config.yaml
num_hidden_layers: 10
hidden_size: 320
num_attention_heads: 5
num_key_value_heads: 1
head_dim: 64
intermediate_size: 832
vocab_size: 19322
hidden_act: "reglu"
norm: "rmsnorm"
norm_place: "pre"
norm_eps: 1e-05
positions: "rope"
rope_theta: 10000.0
rope_fraction: 1.0
qk_norm: true
attn_scale: 0.166
bias: "all"
tie_word_embeddings: true
parallel_block: false
extras: ["capped logits"]
init: "normal"
init_std_qkv: 0.0305
init_std_o: 0.0
init_std_up: 0.0305
init_std_down: 0.0
optimizer: "adamw"
learning_rate: 0.00315
beta1: 0.9
beta2: 0.99
weight_decay: 0.22
lr_head: 0.0141
warmup_steps: 492
schedule: "wsd"
decay_fraction: 1.0
decay_shape: "exp"
final_lr_fraction: 0.0
batch_tokens: 262144
max_seq_len: 768
doc_mask: true
train_tokens: 860600000
max_steps: 3283
dataset: "wikipedia_en"
Each number is 128 + 24 x the weight over the matrix's rms, rounded and kept within 0 to 255. Layers, rows and columns count from 0.

# layer 2 attention key, 64x320, rms 0.0374, rows 28-42, columns 80-159
[[131  60 108  67 143 130 150 119 145 119 166 122 176 132 116 157 130 102 102 112  83  83  94 146 155 123 115 117 157 180 101 138 139 119 107 109 168 113 180 128 130  91 147 131 143 132 109  69 151  96 162 156 118 192 133 153 158 122 119  85 133 116 143 166  80 154 117 148 146  73 144 123 135 131 108 130 168  93 194 123]
 [136 143  89  81 142 141 100  84 127  79 166 105 148 135 154 177 145 159 125 145 144 151 157 126  96  85 152 138  98 145 101 106 143 110 123 151 180 126  95 128 128 106 178  99 155 138 139 166 135 144 141 146  97  98 128 160 109 107 115 165 116  57 150 140 104 128 131 150 118 124 146 105 136 117  80 151 128 129  98 153]
 [ 93  93 130 117 106 162 151  73 111 103 190 118 141 142 102  80 136 124 156 109  96  85  94 103 118 127 183 122 119 146 126 141 106  74 108 158 117 153 173 127 125 120 122 139 117  82 136 128  59 124 111 137 111 123 120 121 132  84 104 147 128 101 159 146 120  92 126 110 170 117  73 115  72 140 103 127  93 170  94  89]
 [126 115  98  65 142 127 109 151 119 112 122 132  96 127 169 125 101 131 133 128 118 138 123 129 116 110 119 124 173 135 133 135 169 130 166 126 106 121 109 180 101 151 163 118 166 118 146 126 115 140 123 106 113 142  54 129 109 117 165 144 100 125 158 166  43 110 158 121 125 148 110 120 204  90 156 149 146 145  85 150]
 [114 127 145 158 117 172 159 122 183 154 105  90 124 124 137 151 112 128 157 148 158 155 113 158 158 140 110 155 120 117 161 112 147 105 143 137 130 154 154 119 158 123 137 146 133 140 153 152  91 106 132 151 132 150 150 117 181 163 142 185 156 164 138 101 116  97 138 189 172 112 155 159  95 133  64 131 143 153 172 140]
 [154 113 142 197  91 126 156 107 134 176 107 142 141 103 149 132 169 138 115 148 157 160 102 143 135 141 100 117 105 101 119 118 133 100 182 170 142 117 117 124  70 153 150 133 106  89 119 138 129  98 130 137 170 144 100 104 104 155 113 158 110  85 128 118 138 109 123 155 213 102 107 154 132 147 103 136 152 137 152 141]
 [117 109 105  90 152 111 116 177 145 127 174 177 129 102 105 125 178 112  95 127 108 139 175 105 128  99 142 133 122 144  99 136 115 148 130 156  87 169 141  88 116 127 154 133 133 159 151  89 156 131  98 113 130  89 130 121 109 118 147 131 124 103 106 175 143 143 151  99  92  98 124 108 127 118 148 126 102  98  96  97]
 [105 142 139  90 105 103  85 123  84  93 150 143 128 124 133 113 130 119 154  90 152 105 139 112 158 137 115 114 171  93 160 162  64 151 137 150 127 102 114 133 111 113 115 127 137 103 105 118 178 127 148 127 135 109 126 134 117 105 134  91 128 138  98 139 118 152  94 109  93 167 113 113 110 110 172 130 128 111 104 147]
 [102 139  99 113 141  94  88 154 122 121 139 140 122 117 151 146 140  90 106  87 115 145 126 119 124 131 131 118 124 117 126 148 114 135 145 120 127 103 135 106 111 124 147 127 115 136 116  90 138 171 125 120 124 130 132 150 110 135 133  95 118 101 103 132  99 121 120  63  73 145 102  97 138 150 162 119  88 111 116 128]
 [163 148  81 149 153 131 148 104 100 153  80 132 141 146 114 144 140 143 123 132 155 134 106 151 143 141 110  87 150 161  90 140 151  63 147 133 146 144 123 106 116 120 130 132 124 104 130 141  70 102 106 122 113 116 100 115 157 120  73 155 140 140 145  98 125  99 119 149 164  90 125 163 139 148  87 135 151 187 156 161]
 [118 148 107 133 118  98  91 128 140  89 163 121  98  69 153 131 124 131 114 158 108 102 132 129 118 119 124 143 125 114 174 136 140 153  83 172  94  94 150  92 110 143 117 134 126 142 120  95 110 128 149 116 167 117 185 125 145 149 132 130 139 124 118 156 131 112 135 133 131 133 135 132 133 137 133 100 133 104 105 117]
 [128  85 128  94 115 127 145 126 140 121 142 135 130 110 130 139 120 131 115 122 105 155 109 132 151 152 135 130 115  87 129 158 121 122 117 127 124  87 133 135 109 103 118 112 133  81 132 134 109 154 121 152 112  87 131 131 118 134 134 166 131 152 106 117 152 113 167 157 139 125 160 120  93 115 160 137 111 153 123 123]
 [145 124 169  83  96  97 112 145 143 137 113 139 106 175 139 144 122 160 136 100 125 152 122 127 129 164 142 140 128 133 114 126 124 118 142 135 112  96 120 171 148 113 105 112 136 124 141 139 116 159  85 118 103 120 113 150 125 115 141 128 127 138 118 150 108 158 182 102 121 119 127  96 102 144 143 115  91 113 144  88]
 [134 160 114 127 134 117 129 133 117 118 122 101 153 145 119 117 138 154  93 181 170 121 111 127  99 129 159 155 130 166 118 105 136  76 119 116 133 126 121 108 141 190 133 135 153 164 117 140 120 137 150 104 112 192 117 152 142  99 123 114 153 154 154 141 134 110 109 175 154 113 142 170 154 141 109 101 161 164 105  93]
 [143 106  93 161 114 120 125  80 123 125  80 101 150 113 140 132  82 143 124 115 148 146 102 147 165  74  94  90 154 127  84  84  98  83 115 164 168 142 119 122 118 124 136 151 163 155 129 120 103 137 118 111 149 156 140 110 116 147  97 109 155  89 192 107 125 139 149 110 170 148 100 126 159 162  88 127 148 146 139 131]]
# layer 2 attention query, 320x320, rms 0.0419, rows 29-42,93-106,157-170,221-234,285-298, columns 80-159
[[135 138  96 119 142 111  83 134 122 118 165 127 128 127 122  93 170 119 138  91 104 138 112 156 110 125 119 143  94 118 113 112 136 153 128 113 108 133 105 114 114 140 129 114 138 117 140 125 134 121 166 121 142 126 113 123 134 125  97 181 102 105 120 129 138 186  98 129 129 121 145 142 135  98 111 138 131 131 133 195]
 [123 115 127 126 102 162 154 114 125 108  91 117  94 139 122 128 149 102 134 129 101 134 174 159 126 136 122 136 135 127 138 153 107 160 124 145 142 132 143 107  97 147  74 143 110  96 153 143 111 121 115 104 133 105 134 145 170 144 174 118  97 131 142 120  97 108 166 118 143 129 143 136 108 113 134 131 100 133 104 131]
 [120 118 133 112  89  95 157 154 148 139 151 161 105 152 107 111 147  90 153 112  85  84 126 127 108 182 143 107 114 131 125 112 133 106 151 117 112 182 133 144 123 109 120 117  83 101 107 144 143 140 127 114  78 108 108 126 123 127 123 158 129 133 144 156  80 106 151 126 145 132 117 142 170  97 147 130 125 124 137 114]
 [156 148 136 160 127 115 123  72 127 122 127 121 135 127 137 130 175 162 140 131 149 121 114 126 132 155 107 132 124 161  94 139 140 123 178 178 158 138  74 113 110 132 139 156  89  64  87 150 138 123 111 149 143 129 108 112 117 166 116 146 118 132 151 109 156 152 140 139 142 125 113 108 162  95 135 118 141 142 121 120]
 [105 112 176 112 101 114 132 117 150 120 107 111 142 115  95  60 153 111 109 103 127 122 110 100 139 103 123 138  99 110  68 167 105  92 131 144 127 106  89 114 141 149 146 133 151 122 142 130 164 141 148  86 107 106  93 120 182 116 106  92 143 147 153 136 137 141 161 137 145 121 127 111  75 146 110 128 126  98 103 125]
 [ 73  96 123 115 166  97 143 153 143 173 143  96 123 119 160 144  96  94 154  83 170 105 131 148 130 123 138 144 151 125 155 141  86 142 138 112 122  69 153 152  93 144 108  70 119 161 150 138  95 119 142 147  95 119 109 138 164 116 145 142 148 115  90 153 144 151 138 123 119 120 170 154  87 170 124 180 170 148 139 123]
 [105 129 119 101 151 100 147 169 134 157 149  81 112 105 142 154 104 115 104 118 139 105 134 149 143 135 134 170 132 147 123 153 127 163 101 130 125 143 176 143 100 157 124 101 168 138 136 107 117 136 139 110  93 131 113 143 143  85 136  96 141 120 120 112 119 122 129 150 104 137 150 148  81 149 123 150 130 130 167  85]
 [113 120  88 107 135 114 165 158 133 149 133 139 127 124 143  78 109 105 136 133 151 107 125 153 129 108 111 154 129 112 145 131 126 151 139 135 138  94 173 132 132 142 126 100 136 164 120 132 139  87 131 136  80 138 164 129 125 125 102 108 127 137 115 144  88 124 122 143  82 140 176 129  64 173 128 169 131 147 169  86]
 [153 145 160 175 126 155 104  93 107 120 119 144 105 119 152 155 139 142 135 133 139 131 150 136 150 134 105 111 114 140 189 118 129 114 128 169 143 145 106 128 123 119 138 172  94 127 119 143 117 145 115 148 177 118  97 135 134 134 130 145 126 103 147 115 121 138 116 132 170 138 129 138 169 120 143 142 139 148 121 136]
 [112 132  95 145 137 129 124 126 148 156 167 125 174 138 141  95 146 147 136 135 150 136 140 154 118 147 158 148 137 108 156 100 101 141 132  93 120 151 101 128 126 144 120 144 106 142 154 166 130 124 101 123 138 113 172  94 146 139 107 131 147 142 127 139 108 110 134 136 119 131 115 140 106 124 103 138 127 163 162  81]
 [133 163 106 111 115 154 142 124 155 138 151 114 110 118 156 128 110 134 152 143 146 107 141 172 124 173 110 114 158 146  90 129 151 163 161 155 142 136 113 110 141 127  83 124 137 129 169 120 154 135 126 113 128 158  85 113 112  93 146  99 106  83 130 136 147 123 147 108 139 151 159 131 112 140 132 152 161 113 139 138]
 [128 121 166 104  94 146 150 127  95 142 149 117 119 138 127 140 163 148 116  87 131 120 135 129 135  85 153 102 159 143 122 129 147  91 162 162  98 148 155 123 104 130 131 135 140 167 167 107 134 120 146 121  89 124 157 135 165 139 154  82 112  97 134 104 126 106 153 139 121 118 116 128 146 104 128 119  99 158 105  75]
 [119 153 111 152 109 151 120 128  85 157  93 134 115 167 129 106 105 130  93 121 155 124 107 165 110 107  95 127 130 147 172 129 131 141 140 119 128 129 103 154 136 129 113  99 105 117 130 130 105 136 104 145 140 160 153 126 121 149 118 125 157 124 127 105 124  91 110 173 111 117 114 153 138 121 113 139 144 145 148 123]
 [144 155 136 137 119 159 146  80 115 127  88 139 131 173 129 109 148 198 112 141 142 153 136 103 149 114 119 113 148 117 141 148 170 105 121 111 125 116 108  98 134 148 143  97 141 108 127 190 127 109 119 154 114 112 142 137 149  77 106  98 132 131 159 151 142 141 127 177 151 103 164 128 143 103 103 100 160 117  94 106]
 [115 115 118 130  88 154 133 155  88 115 126 152 120 130 117  94 131 116 158 110 137 111 139 131  79 182 100 167 125 120 111 139 131 124  99  87 136 118 132 109 142  88 139  98 127 115  79 122 130 100 134 135 128 138 109 161 110 142 112 119  99 103  72 135 141 136 173 116 106 148 150 117 123 125 145  82 108 165 128 110]
 [150 113 135 111 102  99 115 128 149 135 168 100 142 123 129 126 164 167 135 136 154 131 114 132 162 168 145 130 129 143 139 122 102 172 130 170 137 138  89 119 113  97 133 127 136 130 111 116 111 115 129 130 114 112  94 130 109 121 164 136  89 134 116 106 161 140 124 131 116 130 134 139 119 109 106 146 167 135 117 129]
 [ 99 153 172 114 138 107 118 133 105 124 136  96 118 131 132 134 123 127 167 155 145 105 124 112 129 114 119  83 153 135 127 125 154  96 140 138 135 119 127 159 152 126  65 114 141 118 145 105 109 130 133 103 102 192 136 128 132 143 129 123 119 140  92 128 126 131 119 132 119 129 117 122 119 132 107 105 152 128 115 135]
 [112 161 116 130 151 124 166 121 115  80 140 155 122 142 159 164 128 138 130 132 123 112 111 125 149 117 146 134 143 166 107 146 157 104 136 141 137 127 117 102 133 144 108 144 129 126 107 125 116 144 141 139 147 141 143 118 141 116 117 106 138 143 130 168 111 114 133 147 144 125 133 133 110 112 103 123 122 126 104 144]
 [134 106 137 116 113 109 109 111 147 155 126 116 133 150 142 135 131 144  96 141 141 101 126 139 133 148 141  80 104  91 105 125 134 115 126 135 116 116 135 150 137 135 137 106 150  96 189 128 121 120 118 129  94 140 123 110  87 160 127 121 103 132 140  93 136 161 132 117 101 140 113 132 115 143 145 138 140 116 153 119]
 [130 127 112 135 127 121  93 142 113 121 153 114 174 113 131 116 121 110 148 152 142 141 135 107  93 141 127 149 124 118 152 135 114 150 122  87 146 119 125 114 123 120 126 112 130 133 127 140 145  83 146 124 141 157 158 122 123 138 118 132 141  89 102 135 132 101 158 127 110 117 106 132 136 143 116 156 125 127 157 138]
 [140  94 133 130 148 114 112 181 135 103 169  89 140 106 126 137 129 101 141 104 128 108 115 146 149 107  95 136 117  90 149 121  85 165 126 138 122 105 143 103 134  84 123 139 118 147 133 106 149 129 139 138 124 119 105 142 108 148 138 159 158 113 117 123 146 168 113 103 116 114 124 187 129 115 155 132 128  92 180 137]
 [111 133  97 133 142 114 120 143 139 151 117 117 155 117 126 129 159 102 149 123 121 122 131 120 121 131 117 142 114 145 137 140 126 160 134 114 109 118 149 147 126 114 126 119 128 130 131 123 137 128 153 104 110 105  98 134  80 131 108 113 132  76 126 155 105 146 145  89  84  99 117 114 156 117 145 123 153 137 145 149]
 [146 133 129 160 109 175 153 123 146 119  79 136 103 138 154 114 106 145  94 133 144 145 104 116 129 113 153 115 151 134 104 124 145 119 159 172 118 154 113 141 133 156 163 142 140 130 104 132 133 150 143 114 148 134 179 137 153 112 135 146 133 143 113 127 119  88 129 179 141 105 129 146 143 105 114 130 105 126 112 116]
 [130 147  99 161 129 151 139 131 142 133 113 121 120 143 135 122 125 131 112 139 111 163 144 125 114 120 113 140 168 141  95 135 107  97 170 127 139 143 116 102  97 155 129 126 121 123 133 169 135 121 121 147 131 110 119 148 181 154 124 151 159 106 141 138 124 106 133 139 122 123 148 153 129 168  94 126 131 193 162 114]
 [120 175 135 152 110 105  98 131 122 112 120 122 110 135 135 113 106 176 130 159 125 147 145 116 162 133 105  83  86 110 109 174 187 129 132 108 126 119 118 107 110  98 120 101 104 120 181 173  71 110 154  93 128 134 138  97 148  80 132 127 172 108 138  99 118 131  86 120 133 108 153 131 128 139 121 111 130 115 167 139]
 [135  90 129 127 106  97 118 154 134 157 170 140 108 141 122 140 131 144 139 102 157 130 121  89 113 116 171 130 130 120 108 143 176 134 117 102 111  98 126 173 117 159 144  82 155 187 160 115 113 170 175 122 101 114 132 115  90  98 102  86 155  80 109  99 129 156 148 145 100 132 141 140 150 103 153  71  96  91 137 112]
 [107 149 153 166 105 130 147 117 157  93 102 115 149 146 138 128  77 121 166 156 139 167 133 142  84 113 128 113 181 146 116  81 120 114 137 118 136 149 141 102 152 160 151 142 136 124  56 181 125  96 113 186 145 120 169  98 138 158 119 179 128 174 141 152 102  84 115 167 157 161 164 195 130 156 117 116 108 178 172 100]
 [ 94 175 125 140  95 158 113 119 150 142 135 139 140 150  87 103 145 184 158 148 124 130 125  95 131 117 126  87 169 108 111  99 153 119 143  90 139 123 118 116 142 143 165 133 120 108 163 216 106 127 112 131 140  92 133 101 128 134 117 190 148 187 156 116 114  63 116 176 137 163 123 157 150 168 124 116 126 144 138 122]
 [165 136 120 159 110 151  89 146 107 107 148 142 114  90 123  98 103 125 126 128 123 107 118 118 125 171 126 126 152 104 190 129 151 148  88 137 135 110 135 118 106 118 111  95 163  87 114 166 115 107 101 140 158 117 150 161 144 138  89 141 133 165 139 126 127 143 113 119 145 147 135 120 117 150 139  99 132 131 129 102]
 [139 127 143 148 139 132 154 119 127 145 124 103 104 126 117 115 110  87 131 101 119 120 114 134 131 141 104 107 120 131 118 123 107 148 142 112 126 142 147  95 154 133 164 129 102  77 126 153 116 153 134 130  72 125 143 136 137  80 124 132 119 165 110 141 110 107 150 131 122 141 154 148 129 114 149 161 120 118 120 113]
 [136 149 111 108 153 147 130 149 117 100 162 138 131 154 126 121 142 112 119 153 126  79 148 138 130 142 128 129  77 167 158 139 174 115 119  92 119 111 101 155 127 114 106 129  96 148 188 145 139 133 137 110 124 142 135 108 142  81 106 102 116 102 136 108 123 146 138 121 152 166 101 121 150  89 128  80 104 117 130 113]
 [157 120 147 173 104 191 211  99 138 154 104 169 162 188 186 130 147 166 142 155  90 204 153 146 160 160 133  87 147  97 164 156 207 100 215  81 145  72  90 165  19 183 158 113 139  87 163 167 113  77 142  84 131 154  99 113 129 193 170 161  45 149 178  62 132 131 104 153 203 112  73 162 142 183 112 135 143 135  66 104]
 [125 126 126 147 100 181 128 120 155  98 130 151  88 145 132 130 187 114 115 141 103 141 133 145 129 128 109 103 132  97 130 156 152  98 193  99 102  97 107 166 114 140 145 131 180 104 113 120 119 158  92  86 154 114 111 103 123 131 110  99  74 164 140 105 158 115 119 140 131  75  80 147 152 157 100 110 111  99  91 141]
 [ 78 109 182 113 164  55  83 166 111 127 181  41 113 108 112 193  94  58 171 124 135  96  64 180 149 139 136 155 110 145 181  95  70 102  87 141 114 141 168 123 206  82 130 146 145 128 132 101 144 193 134 154 133 112 108 150  72 107  66  41 135  53  93 171 179 174 156  55 101 136 153  84 129 113 221 135 118  95 175 118]
 [ 74 103 137  95 167  78 122 153 146 116 175 110  73  76 136 130 123  65 111 104 134  59  82 181 135  96 109 160 113 129 137 102  83 120  57 140 149 134 170  83 162 125  91 149 139 175 107  47 151 120 130 143 133 123  94 106 135 130 152 115 145  98 108 217 105 139 162 117 102 130 150  74  89 145 151 102 112 109 175 123]
 [149 116 130 145 120  77  76 183 121  98 165  74 161  95  90 158 122  85 148 114 130 115 121 132 173 180 112 184 115 114 147 102  94 157 139 130 119 128 159 122 194  74 105 121 177 152 141  59 133 149 142 155 142  83 103 102  95 118  76 119 140  97 100 143  92 185 185  66  81 148 100  99 111  98 189 104 156 108 133 123]
 [159 136 116 161  95 162 167  86 128 175  62 140 139 160 161  93  89 175  95 138 151 168 182 130  77 102 117  99 131  99 125 175 144 132 157  71 143 127  99 145  77 115 118  76  96  76 152 157  96 104 123  99 106 141 153 116 126 138 128 127  91 120 169 104 140  72 122 196 173  98 146 204 162 152  84 136 138 134 106  90]
 [123 142 145 115 124 114 121 136 109 124 122 119 139 119 114 104 116 114 136 108 109 121 104 115 156 117 160 146 148 137 111  92 155 149 131 148 132 147 144  78 113 106 112 151 136 133 115 125 149 143  78 145 133  95 103 147 138 121 117 141 151 117 158 146 124 111 183  76  66 127 124  91 112 137 151 123 139 126 144 132]
 [130 169 101 113 156 111 141 141 110 132 112 119 125 122 138 147 118 119 140 141 144 130 132 101 137 140 113 135 109 156 101 108 141  76 117 158 145 115 112 130 153  96 119 138 102 150 117  72 119 164 124 110  74 107 101 121 104 106 142  96 108  96 113 158 153 120 121 129 129 179 164 118 142 106 143 138 115 129 146  98]
 [113 141  85  94 117 144 121 123 129 123 109 140 159 118 138  87 168 107 125 143  85 135 145 109 104 121 156 148 154 115 105 112 152  91 123 131 119 137 149 144 106 172 122  93  99 139 127 130 166  90  94 150 123 128 184 147 141 143  74 108 126 137 119  93 104 115 129 122 109 119 159 116 121 117 105 142 121 120  91 187]
 [151 131 133 141 105 140 113 107 108 109  90 131 123 133 141 129  86 145 148 132 139 113 146 131 172 126 144 128 144 135 110 133 169 118 115 123 132 112 160 108  96 116 127  95 134 139 104 138 102 100  97 148 168 138 154 138 161 188 117 158 157 144 144 129 119  96 118 139 122 177 150 122 128 147  80  98 119 145 124 106]
 [141 143 152 151 104 194 122 130 152 114  84 157 136  78 116 103 143 148 145 156 129 132 152 122  98 148 139  89 147 102 123 106 140 117 162 149 166 134  95 161 106 142 130 145 109 114 120 174 108 115 125 151 142 148 170  93 149 152 149 134 139 147 155  87 127  69 130 175 148 116 134 180 126 110 119 162 135 178 107 132]
 [136 137 166 129 120 108  79 135 142 105 144 116 169 143  89  65 108  87  90 125 173  87 124 122 150 122 141 134 116  99 123 127 146 174 130 113 133  98 134 128 118 134  97 108 150 142 161 152 141 124 178 171 125 188 108  91 136 132  85 150  96 148 145 146 115 158 135 137 117 124 162 123 183  84 135  76 111 118 113 114]
 [156 119 110 131 142 171 146 122 112  93 143 132 109 118 129 127 166 138 134 116 150 125 111 138 115 131 129 119 119 108 133 142 128 120 115 110 138 142 140 133 118 154 136 109 130 129 126 123 112 109 139 110 141 144  95 147 124 128 110 123 145 136 106 126  90 147 113 128 120 152 123  95 138 116 158 133 173 140 113 150]
 [136 166 112 116 152 125 136 111 138 171 119 104 114 135 136 136 104 162 158 148 156 134 121 141  90 142 109 126 124 165 159  74 136 105 133 123 141 183  89 156 142 118 120 146 110 131 127 117 127 151 158 116 120  81 154 124 120 139 110  98 109 143 125 111 161 117  60 133 144 156  97  98 145 158 124 127 150 154 109 142]
 [137 117 116 155 105 158  97 128  89 135 129 147 172 106 122 134  95 150 103 140 141  68 154 132 125  92 123 128  72 102  75 117 140 123 112 113 133 164  89 121 153 125 121 117 107 105 118 151 106 149 157  94 147 150 144 130 125 180 107 129 161 120 169 105 157  83 120 147 186 178 133 153 152 142 129 136 100 118 137 210]
 [145 128 140 128 108 108 160  88  91 105 102 156  62 125 127  93 118 128 108 100 110 128 141 129 108  95 161 120 142 101 123 134 120 102 113 164 123 111 124 152 167 153 132 142 102 109 121  80 120 125 113 113 118 152 139 159 149 118 117  65 117 175 162 132  96 153 100 139 126 142 126 114 143 120 153  96 117 123 114 112]
 [102 115 156 134 148 100 173 165 147 140 148 123 135 172 133 138 145 101 152 154 105 147 132 151 152 185 108 127 154 160 183 102  86 100 124 103 140 108 177 106 135 136 132  78 141 158 129 123 144 131 120 150 113  95  88 138 121 104 108  88 119  80 104 120 133 153 152 101  93 135  95 125  98  99 117 141 133 140 126 101]
 [148 132 140 120 149 117 145 164 182 142 144 100 133 112 133 138 149  88 146 139 126 176  96 154 160 170 113 161 154 137 149  89 144  94 124  88 165 141 156 116 134 148 154 112 161 127 148 112 116 120 105 129 121 131 103 122 118 125 131  81 135 114 116 148  92 151 167  98  91 166 128  93  86 142 138  99 133 140 137  93]
 [153 112 104 113 171  61  93 116 121 125 141  69 151 122 138 140 127  85 163  99 144 149  89 174 142 130 111 169 135 185 139 105  93 144  88 151 149 148 156 104 153 102  98 100 149 124 136  88 132  90 131 167 121 166 100 115 109 127 109 143 134 122 106 126 107 151 143 124 109 151 139 146 100 183 123 108 159 115 160 104]
 [110 123 126 150 105 174 146 113 137 117 114 142 114 108 156 128  78 182  72 148 142 120 148 147 116  94 139  92 114 107 102 169 137 129 137  96 147 132 127 101  92 166 109 158 122 130 131 191 102 142 144  85 155 108 159 120 174 160 172 147 167 177 140 121 155  82 143 148 166 124 113 142 147 135  93 121 123 123 132 119]
 [122 125 119 124 123 113 125 161 180 119 126 118 145 122  90 159 131  87 148 155 138 140 109 130 152 124 120 100 158 155 163 108 127 150 136 122 170 125  88 123 127 145 132 102 143 120 155 145 108 136 113 147 146 182 137 129 112 153 133 160 142 144 125 119 132 148 121  98 135 112 122 156 143 142 122 114 177 157 129 122]
 [149 153  94  89 105 112 127 103 105  99  70 166 121 137 108 105 132 135 115 141 107 113 165  83  56 134 157 131 187 123 117 117 157 122 124 174 148 122 140 141 100  97  91 100 130 107 101 123 125  95 155 112 114 128 160 147 133 141 151 156 132 136 119 119  89  79 137 162 147 118 155  93 152 114 125 120 133 130  93 129]
 [ 99  79 123 120 117 138 134 117 130 122 120  88 120 128 120 114 124 147 136 148 119 153 125 165 127 106 165 117 151 112  91 138 137 112 151 132 142 104 160 121 151 149 197  79 140 130  67 123 147 156 119 127  75 147 116 127 148  93 140  93  94 153 143 166 118 151 151 130 121 121 133 127 146 139 151 144  73 141 155 107]
 [111 134 142 172 145 110 117 115 159 148  93 130 160 188 109  96 127 158  93 116 141 104 158 118 113  95 143 108 158 148 150 109 143 131 166 156 127 121  96 155 135 145 129  88  95 114 132 149 121 121 174 121 134 169 161 119 109 128 157 121 123 149 168 134 110 137 117 134 148  82 136 177 190 109 110 187 179 143 139 123]
 [144 133 100 155 155 153 141  96 106 125 152  99 112  86 113 150 104 139  90 133 172 117 109 164 105 158 100  98 126 145 103 137  85 151 139 100 138 156  68 132 126 134 124 142 113  85 139 178 122 137 167 101 108 163 121 117 145 130 103  97 128 102 104 124 150 140 113 147 160 151  95 178 156 150 109 141 137 178 126 109]
 [158 143 114 110 111 163 131 116 124 132 107 131 117 110 136 163 158 139 119 160 101 136 170 161 116 104 108 140  99 164  87  90 156  99 141 150 163 122  54 104 153 110 120  97 169 104 158 148 130 100 179 142 116 104  95 122 119  91 145 157 102  66 147 138 147 114 137 157 142 108 155 126 180 150  97 179 131 135 141 110]
 [109  80 113 119  88 131 138  96  95  91 215 134 184 116 142  67 140  98 132 115 129  89 112 117 135 108 160 178  98 138 130 123  88 107  86 154 159 115 114 122 143 141 124 167 118 128 165 129  81 109 113 153 117 128 128 131 142  96 104 134 127  78 164 171  83 103 123  95 161 135  64 131  61 143 132 142 148 155  98 123]
 [115 115  90  84 136 137  89 149  94  76 126 149  91 134 139 103 104  81 158 133 152 145 126 129 102  86 153 113 139 134 170 132 160 150 109 139 109 147 131 181 125 148 134  93 139 149 147 130 119 172 123  83 107 162  59 146 130 118 160 154 101 102 189 175  23 105 161 121 121 144  97 133 233  76 184 114 160 127 114 117]
 [139 146 155 115 149 115 124 118 122 137 103 115 132 149 144 142 138 124 159 112 153 127  95 119 127 127 112 129 121 146 119 107 149  99 121 156 157 126 131 122 116 139 128 132 135 143 116 132 122 109 126 113 132  90 138 132 122 146 103 129 133 102 135 121 137 137 105 126 122 125 111 148 127 129 140 115 149 114  92 149]
 [105 158  92 107 130 128 109 149 122 105 108 158 119 104 127  96 155 111 126 138  94 114 149 132  90 155 129 147 127 156 137 120 131 142 102 128 128 153 146 160 139 148 138 128 134 145  91 138 131 119 150  94 115 129 144 134 153 129 131 123 147 147 104 136 117 121 137 128  87 114 117 113 104 118 121 143 114 114 113 144]
 [140 121 131 141 123 108 137 101 135 125 118  90 119 114 149 136  87 139 142 147 135 140 118 146 145 122 132 117 135 103 140 148 126 141 138 121  97 111 115 143 157 115  98 110 122  69 152 127 106 126 127 139 152 149  90 133 120 119 134 134 109 132 132 155 148 129 103 150 149 152 122 129 138 105 143 130 137 160 137 109]
 [146 111 134 126 125 143 139 109 129 138 136 105 127 135 140  98 132 155  97 134 122 126 163 126 137 130 130 129 132 123  97 155 103 128 118 134 117 114 114 136 137 137 150 131 167 141 152 142 133 140 103 134 121  86 166 146 138 143 158 142 141 120 140 127 133 137 145 130 104 114 150 107 114  75 146 110 125 136 136 104]
 [146  96 101 145  85 156 152 122 121  94 149 134 131 153 144  75 136 131 108 138 130 142 146 125 152 123 132 133 157 132 118 134 113 135 141 133 122  98 125  96 148 122 144 148 165 145 152 131 132  98 101 153 125 127 145 145 149 138 123 128  98 131 152 113 145 142 155 141 118 125 155 122 140  77 120 121 141 162 139  99]
 [130 113 154 144 118 136 121 126 119 139 136  91 117 123 103 164 116 129 145 115 144 121 113 149 141 125  97 120 104 116 141  96 136 141 114 147 143 124 120 129 142 102 106 141 131 108 119 122 127 134 119 119 136 131 115 116 113 106 133 106 149 111 137 136 145 131 114 121 168 150 148 110 141 158 128 114 144 121 119 122]
 [154 138 126 136 132 144 162 125 118 155 153  91 125 159 117 116 142 150 141  87 131 144 141 125 125 110 132 117 150 125  99 139  95 134 153 130 141 121 146 131 141 113  94 165 154 105 164 143 163 116  90 115 103 106 118  90 124 133 125 123  95 113 165 113 140 170 139 153 146 161 147 112 138  90 101 149 138 170 162 125]
 [122 159  86 136 122 147 112 118 119 140 166 143 132 110 154 120 128 135 112 172 152 127 114 156 115 146 115 102 113 135  84 127 135 125 176 106 154 124 102 139 159 130  92 139 100 103 153 144 138 112 109 141 150 134 112 124 132 157 145 100 138  84 153 115 144 133  94 134 145 153 116 158 152 106 145 127 103 164 149 118]
 [110 145  98  76 125 113  92 133 127 113 137 136 105 118 107 121 156 100 165 130 116  97 130 144 147 168 140 156 113 125 116 139 124  93 115 123 118 127 131 100 125 152 127  74 113 197 107 122 166 139 149 159 110 129 117 118 114 112 123 103 132 146  99 150 110 122 143 148 104 117 123 110  98 133  96  99 106 103 109 166]
 [128 127 118 143 124 115 138 105 119 159 107 107 150 121 125 120 144 125 133 105 151 134 127 109 133  86 126  92 136 138 125 132 128 131 111 134 150 151 180 129 150 126  97 121 120 113 152 130 130 105 128 126 122 150 129  78 116 140 102 106 136 123 130 149 104 157 163 150 139 118 140 152 135 109 117 144 144 132 155 103]
 [117 127 146 135 117 166 146 134 101  95 155 163 149 142  88  63 134 119 139 138 150 107 126  92 125 155 145 115 120 138 130 133 141 118 102 119 128 130 144 104 142 101 146 141 105 106 131 167 140  82 110 155 131 135 117 120 119 126 109 140  93 131 141 157 140 143 144 148 149 131 149 102 126 100 132 101 169 143 161 147]]